{
  "norm_eps": 1e-05,
  "positions": "rope",
  "qk_norm": false,
  "bias": "qkv",
  "init_std_o": 0.0,
  "optimizer": "muon_variant",
  "lr": 0.0182,
  "lr_mult_down": 2.0,
  "warmup_steps": 200,
  "decay_fraction": 0.602,
  "decay_shape": "linear",
  "doc_mask": true,
  "train_tokens": 155300000,
  "steps": 4740
}
Each number is 128 + 32 x the weight over the matrix's rms, rounded and kept within 0 to 255. Layers, rows and columns count from 0. Numbers have three digits each.

# down: layer 2 MLP down (transposed), 576x192, rms 0.233, rows 391-474, columns 32-63
# up: layer 2 MLP up, 576x192, rms 0.211, rows 392-475, columns 32-63
down391:173169146135150141211161158154104145066168148121105145083118167216107130107118144170081129136135
up392:109123102167099122114139112138147137098139120131168158146166097138131147100099125147069139126144
down392:089138070087103093116144114122054157151114145133126103059114158095082128094160093130112153138139
up393:101122176181137111149105115080121139109135104111111143153129123063123117083192131126108135122110
down393:086086127092109121186177114122169115090167149165150155119102080110107131058086146057126092132157
up394:172141125134139080162165082177138117134133099163117100189148145161122128140127152139179147136150
down394:125107085172157169083153105095126116145073103124116149109147053111173109148136174159114183094152
up395:122126050103159094120138106063150142152145116094167169144104114153149088169211157130162152070133
down395:084171142107090123180166118038110103131098062105108099096133114134089130137103195203159130143071
up396:129138109096164024056101127097156087100144078194100094139104112182115122109107106067102209136143
down396:120122061171147114136141188115123084145083075146155078113146142150136082126104109125114113209194
up397:128139181136154174173167179135086109125101146081156154111162079130142073155111123158113104127121
down397:133134084134151128096154189150142131121177125106145109134102102162087142123154146194081125126145
up398:104110113084105108061109130161121011136121090097158093186178128170123074140201114142121152060114
down398:115108184151143133172185151085110209117131169176137132106110106093149161129123129070115134148139
up399:049134163109119106079126124131123107109114144074181106125121085157141093096149108120046115149146
down399:126117116076112159097148126071143122109137128115082129109154109108093120112140141140105161111123
up400:150136140119076166159172058105127094134113140156137183075165085110101155119124096113106101175171
down400:127136119099085155205175150118108083079123106133146120142183146124141141109125140159187088156196
up401:181165174128161157111080122055129113159102171088141101166124121122105145167150135108120201193109
down401:119167118105153170122146113130123162140123130092113119107131103176121114120122149144170137103127
up402:135157128150107136108146163175093094157157175167157147136097055120168130119102132121102157165167
down402:112167092155101092107105168171109151080134106125112176101099170086122117136096139176105145169169
up403:112087160179154144122130113093082105110132125159059171077097193108153070069139122101120103119141
down403:110157158164166144097070156134098127148150164119160165096151153149084051072152095192074086144184
up404:138158139173151124162195159104112125121158170111107129119121137117124163123133123107160141051124
down404:084110165188131046107169135131097151124166078166135159111122137077198115209093114142106111076161
up405:127145120181101148152152053030111144145086122068125227157148180145179121074149083147154126122129
down405:133138093177119164172127182124110157073102130085135076065089119124112136149140122143140128128135
up406:109142098112117067094128114120108146163155152105118073103157180144180191153140134175150075132187
down406:137171142163114171135139177153120121113113126123072142108132122128100141069096129180131096157135
up407:181127071180125169131137096104129132114144074082098132164073132184106129146129092171134166119116
down407:141142131157106182127105132111150114133140109135146106112105179054141149078099132145108107130122
up408:070100144116131105034120145080118096146081108175145145138149180179107104163192086104089108069142
down408:143157142096091083144108140147134174047139150097126166053112170143122195166145089130135051187085
up409:150097157128113108134130130093074126071152121145106106112161157098159082089143131151134139153175
down409:193082148163126086158137132041093143091094149183110126129175130076141094135123137131112124129209
up410:092126128092132163076107119144132133078172125146175095096112149119170110121165104090065134094152
down410:147117160162212157069137180090123128162098098151150121144097095145152152137131076088068112151160
up411:128154128119141126150227100167117139111127104090141151092149112129112130098141118095139144101150
down411:139201097128088106132066163132161106178168149181147113224103091136090153111170119079135104148124
up412:146129140195089151112140158105127069166052146103116141083131128126157112175158190113117107112185
down412:106186124218121116133177127106074083118056151189101124114056142098163088171120162129158115112165
up413:109136143072155109128073091154133129107174125145087136096129116091156168154119127115162117179130
down413:125100162098110148121130126170120116135105057174141140094135100197147202138137163076162128102161
up414:115118161114114094146089111120162132128132084180127073161166156073138096079133121101118048134155
down414:160131077156153133079154070104122118145134134107140202104130122153085163198139135089117205115182
up415:136133134150089100140151158099102105142105174121172139140139119128079166123093119104212060106131
down415:125080124151092092111181146079153118116141129162164145161164155189143112104169115080142121121111
up416:191119059075146110172116179166138145130156125101081141101128083122165155093064137170137134099105
down416:151129145081115188146157159078126161131088118108166175067132126129189143151129071112135139123160
up417:091080092107073104118163106135095139132175136119115147150130140146111164116171071128086182102155
down417:128125100163091103044140129127201087094105150119142139131195088084164146107139118124133142165155
up418:131165135083097089130089150122167145096146106116130085093125115076141150119138142136178146138108
down418:123157129087132152088113135139177164124060115139147129152124127093119122096174113127124168135141
up419:132081153101131099106126127129068123114157147173136130145072162108191130124125127071145133099133
down419:089160112131074112114135164116111155084135161091159165107147119110157207198099114106150093146153
up420:129091179114129117124132111108143170118081125141062103126197154103100102124114102119116121052172
down420:170081142119143164060145140111158092112130121119119137162102107145119150143119136141111186156075
up421:102113109117153134111164118117086172128164124148082148184085123128141182159171140167097075064125
down421:094132159163115143116111091140143146165180101126115126076118069163153109119129091159118104107143
up422:117156129120136148095148152123160117158115184074127142175070185152088163189178136096113105103165
down422:170168068125127124113163135189117120119170167133113120117124130101092149118134121054158169077092
up423:146131183121091066112136086155108131184121106170128127163142107138149155134181121137067156158166
down423:206113145171093141164114086172177102123088146104099135123091125113156138103191115086110146098146
up424:054153104138138111110122126154122127115126156087073065118115161102115129162129139116086116164111
down424:163082133115166111136159111135120089146180110152130172142171113139121165125087119143127154137105
up425:085164192211142114097122165161170070071147149089131194116168118107146057105103156135143097112152
down425:053112113144126200072108176129160121171163120056153154141147129103085160094113128168089152102121
up426:152135172101125194095095149140157142092125116158153069130158122130171084113168131103121066063136
down426:126079156106147140168135118151166169117132119183154108180158124173117098095149144117158110137132
up427:081109144105037084137135107183120110134140155119139154097114155118115201106118137119076130118103
down427:128087119108100073118118082137138111123147127130088115114185202113076180115147119096169112123139
up428:108115128077119111102151079122118058161167101165121167113121125177124090182155082175079139162153
down428:128128158127084081101131123101112118092209088201139099120097149136112098096156077122135163155124
up429:130141134221129127117148123140173120136161134124121092122142067149173140163142128155140122199095
down429:106116134145146157123130143057131092108118159099098133133072128118044168162147118111200131127072
up430:146126177135156132102144132121135132126086113152152171120190146162134137137110117071118158087103
down430:173140143085129152099180095149177133147082119081123157074112133100134124103121180087127065077126
up431:161122142140083119153103130104095178111119125157176157134093117175126148121188123065125108142184
down431:122120156141088141154115178118074162131074127074128121168145143176154114116130118099104086109078
up432:194156153139166088097087063132110177163115106118088166062152129119122163181180156135155143149203
down432:117127122139136159155088119078168147149145112160161099125123076161115197120088167116119131105146
up433:118162149106114132083089175087172168154159156183135045146078173161124137116196093093148113103160
down433:052073130126105143100069192178162188161163184124126152145187062101143160073209074082115131098079
up434:115084130099140139098091161130120166106180117169143104162086127128137074080150087129139178078112
down434:101084105094159145089130109123085117125149168147114141066086122134129119127154089078095118163148
up435:140152214126145136137155083114139095081134175117174074151112128171142102126144118140128166124202
down435:109097172142129049163122108118182091096132144111149063113108137106124125182116161126148139078127
up436:129153130085117137174156150130162110172119124105085167157137159101089176055140141151102139095115
down436:125163133118134107101121079077104143139123182166143078127166092088121182087144081165184175109126
up437:150119115149171076101149114146113180172137154180155132069114120097115085221199116119167122126171
down437:127101137113134123135142129097100161205188118100138102097102097102211161154126111148141201128099
up438:120129147067129134121156095106129123121187245160158133117132090104080101146077106106111109142082
down438:063132161094118121144142064076165093112160168150137141105145059112126105127081136140140196171138
up439:096133046054146121130193116135119139158074146125144145124137156111116136146121093080177110155131
down439:183114056059121055160174115059153123146130147151117121125163134157106127147143102092133085181147
up440:071128169153153184124166116106174156123181133171027141140118120131107074119157140131156160118157
down440:129126129156138122123118064113109107122170146137120148115124151075087078167129075148106107111163
up441:140108164112105090111123120165133119079126119111114129079169131120095137105114156091145111137167
down441:152094172139121185147081121144160110162095127129123116097141098190150143144121163145171145116125
up442:089127155120194074096180062088130105130147078081168142155071235131110137095109140110114141071126
down442:114129122149095209134098111125175165203141090107136093061117097094159139094160142142041149095149
up443:095161153135096148136145119094163122064179118127095205192142121101138129134069111070138095173128
down443:094138160167127092188106159098150171143182073143126162096110122161169168229052077129124163132166
up444:092107164144087136153116118157140067120158160116146125135121146075102126104130110115160126163148
down444:152125130133121137147153173150117115090095078167144154142148110150118138096192106117137136084176
up445:081150105120118116158086133138101092120086083136146154116114156143117115143181151157124108128163
down445:119126127172108136185089140139185125156093142131087144159127142079071169121153101115106135130190
up446:131123125087152128088085099120142127082056089142116131089151126151170145084161142114088206151137
down446:124128125046172125153123096128139148095100116165120146104115103136160151144111111141171161092144
up447:143121141193156139146104130126117077135092113099124151116148133076155146116153170125112176098163
down447:112148121097114100066141136123078096119151097149113123119114134103099160194156098093109190117161
up448:091122104090132154097162136154102137146087150116125161047130119088131144163118120144134119134119
down448:093101145103145149086106170123106104132116131150177129112129147149116126133082114192126176145089
up449:147187129105144073113106113129090106060132060079122157144077099140107114150162131099073159175179
down449:102102110127102056066109176091092080135132115112145078103108151173138146101133177126102149149162
up450:110100117124138130157135183156150079118115157132181093112113108097157096141100144109114103124149
down450:102142129142187193086139126138123122157106078077134153140134098129130163069174088125084136104154
up451:090108126144124135095166166106168118163137095152092174135210118115102164206066110128132099134157
down451:046101113168147120172133156097144098122128149131122200198109059099145075097106215140118140094116
up452:123126085132091155150090093020109147085107061137055122167153177104120180116115148131098127122088
down452:101116161118093138169136140152055120077085049093147112096109108168088147121181181145196151101121
up453:119123148192093071115147087191148091171115116125108133103106143132173121138167141140150123131163
down453:152121175174158097168128122141112092197141128118124121121144112162129129116063147083107172102119
up454:126164167174137108126123122107142152140088179131110105116120162132088131110114150096153118130164
down454:157103151147167023156148129164153095082156170154102131149085125119123126131115139143114098098194
up455:159148173122139154122164120128109069114140056138133093149162124120144132163157109148071143103170
down455:138071096137129128101080123140144117169102163147126171120156107143126109107100128116133088119161
up456:179135130125138155136165144144138093192177102166099161146145131181169100169110120132113078108122
down456:151093127128132129126158115106071153094145178121094147057127121099111189164117082131102142150084
up457:092124148084118147108123149109145136090102108135118118158127136173120154124131139131117122120106
down457:146155119128095187156112137145140115106114111181133109150102124102121071102095135065140159135148
up458:160114165125073161117182133152131109137178142132152080085098164092114121169096108116125107072177
down458:129129199133100160120199115156135135149175131189207121110093223149162102222059097111111128117219
up459:115177099140117149189138095086112104115093103091200138127139129095189107080131142119152093166113
down459:090123103076137157139108085145100152102148083137118139164119108105147119131087111117070142121147
up460:197139181155135177138100109156095099152138164108135193177139125109160090113142117136102183111135
down460:107157126133192152134086129138054152161094156128141173168117088128103117146140120105113185112110
up461:096163161164109128037075104115075128143143119160127118135085150162137198115127116141175112101165
down461:097109128186182123223106078136106121138131118149212116124117114162126054105132127126175155119143
up462:048143141178139064086180094173179172148110197087097084102150185165066107202130134096107153095120
down462:142115093148137129166155159090152133153148132137089078154138161203131089186172164130164108116128
up463:192113113167138129126167150121146153184107119127143126138140094094141125152135107131182099113106
down463:113190196141156170110083108097152065124159116101143128126158118198081129090118062124137147082116
up464:162149121109194138123128110178148119120129140127140095096096159162142040177150148102158133098154
down464:151158112109100079161119148124120169102148088178148157199160184114096174140188160090124112079151
up465:119103118129143137092103115155079130151123138143078147088126148107033137161129084100104138113114
down465:202130119176163156072122124139065130135171156122143102110122171102133078177098127102136087131127
up466:153132121132084141140174126074152041136172196099119126123107109105075167111113140091087119173118
down466:169128095173142149168168108102123122083150170119093102141084148129152134105113115067037134094145
up467:186159124113090070206169075158146115089173148171143083158165186162158149160114099113156158163129
down467:126097147159139163149177161166163101130177118174132073141114104109110167109126096152113147069106
up468:152156171114160169125177161135131097191123130168145125040116093203128101107161138065107113161199
down468:155126143083106174139111152161110139121174094181079101101081136108129096187154148102081117141155
up469:177154139111090147163132096103106095171158190127156180154173088162179132161174114137119132153183
down469:128163130096146151129100132148136092177074130111099108178112169192137093144071147155119121129128
up470:158125046151150111104130138118205135176154138152124137113116147093145080101121122101095131083156
down470:077165217120095120106116152180144099111129157092118122132120143099097100105121092160150108181137
up471:090102106133121124172141189116126202118159148165103142105138129168193151149115082119078109118118
down471:168102086123120092183089167105159098154191150078104114071124130153121124170128099128139106150128
up472:128112110130103140137117113176141121156167141178136142141139070130135134154107154152101030067119
down472:108105096109098131110157088137131087122174158172199128151115157079042124079127129124094119111165
up473:067143164154129097131165117129125073090081143066127119098132121110099121129101147124130179155132
down473:175077133107136135115150083137177194062136048106069100153153126201160091097090119179096150125145
up474:098155119139169159144152119150129092147116155149170134206124127104125088119135190111160205135146
down474:130108097098097174147136118150105086177127086159103145073098085161128115188157107161099141137099
up475:083065163208109053139174092166119134056098177145078112122122124115107141102135101139104167103190